Each number is 200 + 40 x the weight over its row's rms, rounded and kept within 0 to 999. Layers, rows and columns count from 0. The size before them is the row's rms in percent of the matrix's.

# v: layer 13 attention value, 192x192, rms 0.0737, rows 2-33, columns 48-95
# o: layer 13 attention output (transposed), 192x192, rms 0.0729, rows 2-33, columns 48-95
v2,104,162,192,166,139,204,205,176,213,298,224,154,205,204,225,207,251,175,198,162,172,172,250,166,197,193,216,223,210,199,222,142,160,312,225,181,204,190,171,213,168,219,169,156,163,204,161,217,182
o2,123,211,191,169,129,226,185,150,167,257,236,155,218,224,206,139,219,164,193,185,198,243,255,232,180,231,209,244,208,177,214,172,180,204,213,250,216,218,150,176,240,255,213,136,177,146,226,160,160
v3,101,172,205,123,208,225,188,220,209,195,216,223,202,133,146,150,205,243,193,189,243,191,211,174,162,228,182,132,164,209,214,164,220,142,150,125,234,160,96,298,184,174,161,182,278,194,239,259,209
o3,137,240,246,176,213,239,207,199,235,215,226,195,185,152,188,183,236,221,193,147,130,236,163,238,176,199,164,195,220,193,236,154,228,188,205,183,159,209,221,263,194,199,217,169,256,180,244,251,176
v4,109,232,222,227,169,191,211,173,267,149,142,185,191,104,161,206,137,215,179,240,217,212,187,181,210,227,145,85,213,197,172,134,177,283,109,267,229,257,145,217,255,214,222,177,209,206,170,178,168
o4,113,249,194,217,156,215,192,144,236,204,167,203,144,202,209,196,269,204,209,204,162,172,257,199,197,212,200,210,240,242,163,265,242,298,143,190,249,122,169,189,223,187,245,246,219,148,216,149,172
v5,114,177,150,193,204,217,189,228,194,179,226,208,162,159,116,96,254,136,203,238,238,169,241,170,225,165,216,177,189,162,256,225,235,275,180,257,184,163,180,222,229,201,188,242,226,221,103,108,193
o5,107,233,259,242,254,213,223,194,222,260,216,245,182,168,182,195,184,225,272,214,183,149,146,242,266,219,205,136,139,171,140,176,245,245,194,183,192,166,123,224,272,184,222,183,240,266,124,239,211
v6,111,264,295,249,214,176,243,175,195,237,214,207,201,238,206,233,213,187,210,242,182,157,181,125,170,209,136,214,233,203,136,214,117,230,304,176,222,231,268,252,158,212,232,194,163,117,194,140,198
o6,112,159,218,216,111,137,190,157,232,198,214,180,181,199,121,233,198,208,161,159,203,183,222,171,152,279,245,190,217,159,165,143,190,246,272,173,181,253,206,151,217,208,197,171,174,130,129,207,229
v7,096,187,126,233,262,211,199,201,77,246,203,180,225,196,190,226,193,246,203,261,216,170,187,124,167,148,193,252,207,190,212,211,166,225,236,202,205,227,173,162,179,290,193,205,188,197,259,129,221
o7,122,175,142,270,229,202,219,169,239,261,161,222,216,220,214,227,203,188,199,180,208,208,121,150,225,208,227,209,183,181,223,193,200,158,193,221,206,176,251,174,171,216,173,305,154,165,203,122,279
v8,104,216,236,168,154,211,182,196,201,164,192,202,193,163,112,270,175,228,132,192,233,232,217,173,117,135,219,117,230,210,148,212,181,155,200,201,196,239,253,153,245,206,148,256,161,309,175,190,199
o8,098,189,243,217,183,192,232,211,193,166,220,247,226,237,181,193,185,240,141,203,213,118,247,144,182,193,160,161,221,208,259,189,213,202,241,115,272,219,208,185,239,187,155,239,199,181,228,231,205
v9,117,140,249,197,235,209,112,221,193,254,179,212,172,124,155,175,197,190,238,218,174,255,214,202,276,235,159,200,139,157,232,225,230,231,200,185,164,174,279,134,192,216,226,220,160,197,119,232,227
o9,131,184,215,218,255,205,110,182,192,275,181,272,237,241,149,163,128,209,233,165,161,259,143,179,225,191,235,153,229,188,175,202,147,174,191,211,230,182,216,184,204,167,205,206,182,194,80,174,240
v10,113,250,190,249,229,177,259,201,109,133,204,180,192,176,176,156,208,225,241,169,208,232,217,190,214,232,218,231,184,223,226,244,209,255,218,221,237,235,188,182,65,202,207,243,241,126,185,195,174
o10,133,229,148,287,222,172,260,183,175,179,175,167,128,200,174,224,285,217,247,226,179,246,247,185,173,198,140,188,242,190,183,239,238,163,196,113,246,164,201,191,148,247,211,256,193,163,237,218,186
v11,118,180,262,210,228,210,154,146,185,210,175,237,142,177,192,182,168,208,233,205,245,127,149,270,232,174,218,94,180,182,224,154,160,272,157,205,180,194,145,185,214,204,113,180,205,231,239,200,213
o11,120,198,229,162,176,261,188,165,193,221,154,227,176,168,118,196,159,128,226,220,186,130,214,241,197,208,224,195,223,196,275,171,265,159,178,264,171,165,244,164,219,202,198,235,241,180,150,234,214
v12,122,293,200,184,230,208,176,200,264,183,156,208,138,156,161,222,153,230,172,260,249,191,191,236,150,204,152,224,146,249,165,211,184,162,99,136,212,208,154,188,196,216,205,223,220,169,185,196,187
o12,126,254,198,216,244,220,195,146,297,212,246,167,152,195,204,146,182,214,146,188,169,197,241,160,174,172,172,132,138,236,234,160,241,260,71,112,202,175,195,243,194,231,214,196,181,171,214,143,209
v13,120,209,273,152,209,183,130,198,175,121,143,193,180,159,222,236,196,198,195,168,221,185,175,178,150,181,192,190,162,154,215,192,232,155,183,271,179,208,245,168,221,255,210,234,204,110,218,202,176
o13,132,255,232,133,199,219,201,201,230,129,187,224,227,149,205,211,170,213,176,198,248,178,172,227,241,180,196,200,173,204,204,184,189,167,183,246,124,189,262,107,176,250,217,277,160,179,188,201,147
v14,111,176,247,176,253,313,241,189,198,185,214,229,212,229,185,214,161,242,216,173,180,228,239,192,150,186,165,202,204,181,220,184,187,288,209,175,205,233,195,209,94,245,194,247,258,165,270,151,215
o14,129,194,213,123,232,191,242,210,211,213,203,239,185,198,256,213,203,121,225,157,199,207,237,168,160,228,195,178,206,169,220,178,188,267,194,157,194,260,199,177,103,225,179,166,183,153,248,196,157
v15,130,197,221,134,191,246,221,227,193,223,164,199,171,211,187,126,147,248,204,163,169,206,165,242,162,197,215,159,199,225,246,220,210,167,98,215,193,239,199,154,175,198,192,194,180,159,234,219,239
o15,081,246,255,192,182,201,202,178,265,191,200,182,152,210,211,222,147,199,249,201,100,212,204,216,179,192,176,172,210,238,222,272,236,266,121,134,200,183,202,200,187,165,203,204,234,219,217,202,126
v16,122,150,235,189,184,202,113,199,149,255,185,194,233,204,232,206,147,198,216,253,147,175,309,194,176,215,148,190,282,189,159,139,195,211,210,219,157,203,160,211,240,220,178,182,231,188,192,217,193
o16,137,145,234,219,164,211,214,187,187,208,210,219,166,165,265,176,155,183,197,196,153,231,229,205,133,157,195,191,215,196,173,241,221,204,195,185,214,176,181,219,212,225,185,162,195,146,223,202,201
v17,103,203,201,264,246,225,241,216,170,214,254,146,268,133,193,272,229,161,169,163,187,171,220,188,192,197,217,257,174,191,245,145,98,283,210,211,199,251,159,222,140,248,197,173,232,130,158,151,209
o17,112,254,171,151,235,211,205,190,173,138,184,192,218,193,241,160,129,144,193,219,219,169,175,219,249,204,240,225,218,121,161,220,210,154,161,199,258,133,191,188,213,253,243,167,202,167,151,222,195
v18,112,178,178,224,231,170,153,208,134,170,179,201,251,232,170,243,131,181,218,180,184,332,194,175,182,243,220,166,133,187,208,190,109,251,200,182,216,197,245,157,265,251,235,159,213,206,225,276,181
o18,122,173,198,258,221,195,218,226,248,142,235,220,208,182,137,200,231,208,229,206,280,218,238,142,183,244,188,218,196,152,158,215,184,199,242,163,259,209,232,138,173,255,201,183,223,210,223,253,190
v19,103,261,278,104,275,198,170,187,309,227,249,162,177,133,178,237,149,136,217,106,162,182,174,230,186,227,231,255,184,197,214,187,162,177,206,179,201,231,205,179,273,240,255,240,123,125,220,237,229
o19,135,223,200,188,219,185,137,202,262,171,235,190,148,171,198,178,158,195,238,210,176,154,140,205,220,193,223,210,159,190,202,183,200,124,183,224,188,154,168,198,217,247,184,156,142,183,192,237,215
v20,125,234,104,225,155,206,197,192,227,149,219,197,167,189,230,226,170,213,212,153,229,192,214,190,190,142,173,178,264,211,265,185,294,231,158,148,189,201,249,234,198,103,297,217,174,165,216,215,188
o20,123,172,132,220,148,159,202,156,213,212,192,174,93,209,207,201,163,151,181,228,224,170,255,170,205,157,238,181,292,242,232,178,222,198,134,145,176,161,207,216,199,184,227,172,241,246,158,187,185
v21,130,200,267,246,239,117,177,214,122,175,206,173,281,263,181,206,311,248,224,247,186,243,168,205,157,236,237,251,242,202,202,222,214,174,270,157,172,183,244,219,182,155,165,195,226,244,255,241,199
o21,135,135,178,216,202,181,160,192,192,190,186,129,282,265,211,231,216,253,264,215,205,257,191,156,199,197,178,228,175,190,171,264,157,159,315,188,235,189,211,253,217,124,184,244,208,178,215,225,182
v22,113,125,140,202,183,203,175,182,156,239,260,179,197,212,193,199,168,121,217,187,171,257,193,251,195,180,188,139,228,193,207,125,133,149,117,219,196,289,233,127,217,157,165,227,71,129,242,170,196
o22,113,220,165,248,139,157,207,252,243,218,120,204,239,229,218,183,259,186,166,205,186,132,240,225,207,198,218,202,189,157,191,251,181,201,233,188,235,193,246,120,92,131,233,225,194,130,204,145,189
v23,113,152,234,266,187,252,188,212,233,165,186,143,253,218,156,150,199,182,222,154,254,243,196,136,214,208,208,192,248,182,211,257,248,178,203,156,217,175,195,158,206,234,216,214,178,232,225,200,209
o23,120,183,148,238,250,249,145,230,168,177,187,213,226,241,230,225,213,274,233,260,170,326,178,195,209,271,201,146,207,203,259,246,211,212,238,142,217,164,208,166,139,202,236,220,215,210,215,199,277
v24,103,207,209,267,270,196,126,184,267,187,196,219,232,247,148,219,202,149,164,198,214,158,148,278,187,233,211,161,199,205,118,75,211,236,196,240,253,215,253,199,135,276,169,196,171,207,173,231,193
o24,115,144,223,193,126,199,139,174,195,168,197,227,202,221,168,162,179,170,162,177,307,159,237,266,190,205,184,159,183,143,169,181,170,202,211,213,198,216,247,156,153,229,169,238,258,153,192,222,161
v25,105,154,175,174,186,149,202,207,184,173,180,203,149,174,235,188,159,248,188,129,213,172,286,224,261,199,165,211,186,209,224,230,212,217,125,116,208,149,170,191,256,220,181,183,164,131,205,206,206
o25,130,224,235,146,158,161,189,204,187,158,178,200,219,105,227,261,138,162,145,172,177,188,214,172,201,250,179,200,202,257,214,179,212,122,153,174,158,214,221,225,170,237,140,208,108,217,193,182,220
v26,127,154,216,267,222,97,154,203,218,239,226,190,198,208,227,271,225,250,210,183,159,190,319,212,183,200,219,197,209,198,167,270,200,192,212,194,197,205,203,236,189,197,178,202,151,209,244,284,235
o26,122,144,246,210,211,194,164,144,176,194,226,165,155,172,227,212,127,187,185,196,168,254,168,219,158,197,229,276,277,240,103,221,187,154,162,218,228,243,214,231,215,263,122,141,160,164,300,255,247
v27,121,106,158,198,169,228,200,207,197,210,67,189,204,173,214,214,235,180,167,174,194,217,238,266,192,278,194,169,253,177,228,207,165,236,215,148,229,145,239,201,195,196,206,162,189,228,173,159,248
o27,125,116,182,247,165,201,190,201,199,242,183,173,285,139,230,205,125,239,172,177,205,216,203,174,277,183,159,201,217,188,184,153,216,207,278,119,190,211,257,172,232,185,197,143,169,245,180,235,243
v28,097,198,147,162,219,228,220,207,196,192,224,221,180,200,186,221,149,280,138,248,277,167,239,287,194,164,166,173,217,163,243,253,187,201,166,145,147,210,273,160,197,200,246,217,213,204,130,180,189
o28,134,231,205,189,186,183,241,220,148,150,144,222,176,187,167,250,93,193,179,278,200,181,201,181,232,178,231,141,180,208,229,211,258,161,168,86,267,168,266,170,211,188,206,233,247,244,147,209,206
v29,106,155,148,199,190,218,190,178,233,300,191,225,230,245,207,216,191,202,192,154,234,95,345,166,225,161,154,230,255,226,224,160,239,122,195,186,170,285,232,193,140,211,208,238,109,296,203,214,189
o29,123,129,206,168,164,146,237,188,173,215,156,221,158,194,197,172,190,128,156,226,206,173,270,223,242,181,208,201,206,225,223,121,232,209,202,220,203,231,169,206,206,226,229,153,187,238,203,182,249
v30,119,205,138,208,136,180,282,236,164,93,174,149,157,180,153,175,148,261,224,131,217,207,138,191,248,172,263,193,175,181,217,163,167,208,265,223,237,206,168,163,163,242,185,205,215,161,159,164,176
o30,121,219,188,211,204,203,235,220,170,104,243,208,213,216,176,180,189,193,221,164,182,194,113,188,246,237,158,209,191,171,231,193,177,196,197,175,223,193,236,267,139,246,126,219,216,151,211,124,163
v31,124,173,197,194,143,218,215,214,242,249,178,291,150,165,187,197,203,155,277,192,252,212,205,145,139,144,210,138,164,247,255,216,260,205,162,239,161,157,106,243,226,193,219,198,202,183,213,141,207
o31,106,245,235,177,212,218,166,104,219,293,123,267,138,211,212,166,183,208,162,221,158,196,170,254,209,180,192,216,177,215,221,191,173,250,82,188,163,192,190,248,241,165,168,158,151,221,168,152,212
v32,113,165,202,136,245,138,226,177,256,177,154,262,181,190,252,163,167,330,196,307,203,231,246,210,219,196,172,250,211,156,214,184,271,260,144,188,150,170,237,131,228,218,208,181,237,148,207,224,237
o32,094,159,196,180,262,186,207,203,184,138,184,244,173,166,216,187,190,181,231,262,169,168,142,197,224,197,180,220,216,206,293,196,241,172,238,180,226,126,155,237,199,209,221,123,189,148,259,207,241
v33,113,284,150,203,220,246,231,218,160,208,180,162,180,223,221,202,210,150,190,221,277,158,271,252,164,237,242,184,199,200,158,165,210,141,199,206,210,262,239,222,223,181,197,211,201,195,221,115,182
o33,109,220,207,112,218,220,215,188,245,237,221,221,180,235,185,231,213,239,205,184,179,206,216,193,196,205,196,173,192,215,182,174,230,265,183,126,238,256,171,197,142,164,204,175,221,219,241,165,161